config.toml
d_model = 128
n_kv_head = 2
rope_fraction = 0.25
init_std_qkv = 0.0442
beta2 = 0.98
dataset = "wikipedia_en"
Each number is 128 + 32 x the weight over its row's rms, rounded and kept within 0 to 255. Layers, rows and columns count from 0. Numbers have three digits each. The size before them is the row's rms in percent of the matrix's.

# layer 4 attention key, 128x128, rms 0.319, rows 24-45, columns 0-63
112:074157081081038122129132097096152148120119134106188121062129115121188071144137149128090094105128099109091099155094125092129185126103145100068081169149172121097144116115143104131104135142092113
107:103114180071123120113129123121196132098136118113085153115149152118134130168109148124099183137054088147164174122129119114107161141112105101131122098133144198159146198098124150193161079115165081
104:133145111098181159141122121137098118123159126172149164101120182132157133145134188163120116169145115118080098155128120077045150124120146108126119118156071153111080126152121170106127099107118037
106:083117143155145098127127058123080117093138112154116147128080121115150119107097169085209126083086091095063162086136071159120151081051139134153159078159108121118125136133092122105146134126073121
101:135226124106194128147153117111145129112105046142097117156118123141153134135092168128090171069138163079105074166152094079116123136129138077120115127123164058182147180137134124164126060091088146
110:127120165079094159181160137168164110117163117163159145109150097177174175132177110111140118162081126183190140122154152094162152106106094095083113110157126108158173128094146138124116077125142123
098:149166101153104146161123165155103109129142107099139154128137110096074124145168131133077067098098076148080073155157088153143043144143214064181175071094103127145134088089117168098113148108162116
098:156148110107153109164120128157170118103147125100137130125179159141129092135131134110129163172134115170179137053117151167111126104080126145129069159050115158134166148167090104093126137137098113
100:124123128124154139142125088157130128102153179174126131108086160137112115177157080105112118170162141121142104122155156092055181167129119142115131157066104103078123134109184134130194116185092182
110:174100091113117176125154073094145139128121113093113199083143146133111185150179125210114043132122158132102113154176146147123137136143166154148149160100085114128098143188109116087100073165187137
098:122143098162133160171131153144170111124095111176164138152230156074153129110125158152133102176065125163154155137110114129159090138100100109172097104137112145113071145064063130139139156130106122
100:120125119170131157149181137130136122146081138085085149076151121132086147133105106121112094145181153117124083129143171190146114129152121156128186123119094010130174116096110147166178104134090144
114:139150139137124152154091164119088095117105143144152146127158186092184103101159122097120150083115171052109097129108147139096164108083191119122109113142091104078195096110174129111140142120183093
092:141139120137123131177176094148170121156128159175160105158047155167103139131125094119142165157140102157112172068209080227146127173121176111158092162193155113125111126099093158145094160121068174
104:112175129142150159158192111142061119127092114121156148134111093156145109109137183150134073082095173063070175085123112112063116151154080214095112112138153110137084131089125136209176153116139116
110:102138100133140138186116138181185174143112118159127087140121144134117144121095127092146084167134159131152131100109166145057176081187133124106142063145089124126123148112103110140124143118141160
108:088167164104157128140175133089154088105130131138071135123128181158146123150121125148161123076108123118043104158127124170172085110136167137143120188083128087054173118199141139093095075160120124
098:089137153137165103153171163132174126151140127159104151133071141094005154146119165173129134188084125117169109118094180123072136086169140135164153136130121096148107096091158083129129171063067129
103:190079126140103100086134065120123134169174118058125139171126119181149130106128110134187127093111155134132092085167161117106174121185133101158120146155162165084079103075089089181117130162120130
108:129107172130148066152107165107149151110071111186101089120159137131089163141108100123181122177106128185130128134123106105104120116131140104162106155162032135075100121130156092148107144137182087
102:136157135151113163112133091090158097180108113151095142088184161123121144078086124144075103128042090099141084145106154106173115116161080131162148110146123120086100127095154138159144172122138108
105:122135119091084069112155082146168117129072131157132133082084151151076150079136175157177215114140110108110122184136134100127119144168120134164083161155103154103163113089172151062105064116123123
# layer 4 attention query, 128x128, rms 0.319, rows 25-45, columns 0-63
108:094137129110187136126123127068182094137148139141089132135044168137072071130181197135097140149195133074062105122111085174130157174196160155132194153140139155146136082110137148099117124157124120
105:103164134071178144102155088143211090158188121123146118109138101182212112092130139086140151138087125103093109142094107078176109160120128104127157080181088128088147134141141088130108146156154118
100:155106176127183101126145121158146123117146122134142077124099061119131115081081112117116118111151163094139119118151168102104047115095162121148114149159138180157119124061061117124123149143097124
101:122121140107141064096091106088127166115134137150094156170091136116185075180120143072151189120144081110123177169143144140169154143095079099137063161171115125108165125156181134090120110092145117
108:134120097162123134154138113089067110113094122174102151108123150103169134107142201183148181182114137098166075107104163132111097120105147123100170154111114125173126161112119117046137169132035117
098:123118168111111143105140203143121163122151144109103133105110182097156168138165112156115126071042130172117183132097155120084120078078145137179073181158115081129104144067145173130166149138143106
094:131167094117153157171100147145092033141140118122151168145171125181130159118173070089157149116113099139136114104154070127138114088147141124177182116121122152112067086131164088147135148152086073
099:172125155145106216117146126161101155175117119196094140113183087189138177155112121167091116182129095113134119102137175171123122132124168096076184143147107096065097102157126175112038120162099187
107:107158143185111151172128180128119095132170208122104133113144109077114139089082170097117168154066099133085128177086151120177159130119129120088089083150105101146121095064193093130152119148141090
098:152132148118106164087087171108073095079124123160160060154124213147126126131174161101115133125136093141146117178136174090147126140158029100118100161067154189074123102143179146163101159131124154
102:103155104146060157120158108149104106181131191129114112120147102081097103095187161124139104171085182135125133174108137147104065101182109154146073119064120131109164117064181152076166132150147136
113:119169130127148146167109175117124132139129061046124150055151133146101135126100132140111124110108115198146162098095119100130096179108125114127140147177093078132092097136048091112072094088149142
088:123152163099136165116114090136173111132124112140153139180118096130080084095117077158151158135102171126094182086160122158151087123119161120105088135146191177125170061165132183143083106105093145
106:125121127129135113140197096111150145139112095114134076142105147135192070117163100132123179162150073140207135111116141111136141071102175138077096120134101157123185111125151091138115154104124175
108:120046229099136107114160112120156128140079114147118150069136163089135160147127098089142056124169147147129145155128101133145136184062109129143187138151149137113128174142178115097152178131179162
109:155180139160129125135152180122076152201112133119178163078138119115109093156083110052118153109096122129064212153151203112138178099145135099190118044151099126136102172144101127133118132107139110
098:149121163057096101102145108176111077120160139168112111114137155079156164111151145137162112136110152130143122150091068160134130086128126153132142146126125180092153131099183144148160056186136117
106:155089182167119163063067071154128113153071108176123117165147132101117089135164134107121183119092098101125136104104098086068183204093166094129071160131144093123182157157130155138177185137093093
113:132109111123168166060149119116083120130169141173150150136112179108132172120132133129093111144127222138147125142126124088092088140096138139149159060073131125126057127133147106156039148188063093
102:126097122119122151137127107127132155098139123087172058152105090098069106093134156041119130121148097159128160089082172145057182117125106091080190094083148108100128159130087156140194102163202101
104:181162153107122149065131082153143139128101191076148133078088163097137132169129132123152117140093101100129150106101081169187138130129087137179206131102156099151134117088149155113101126138147132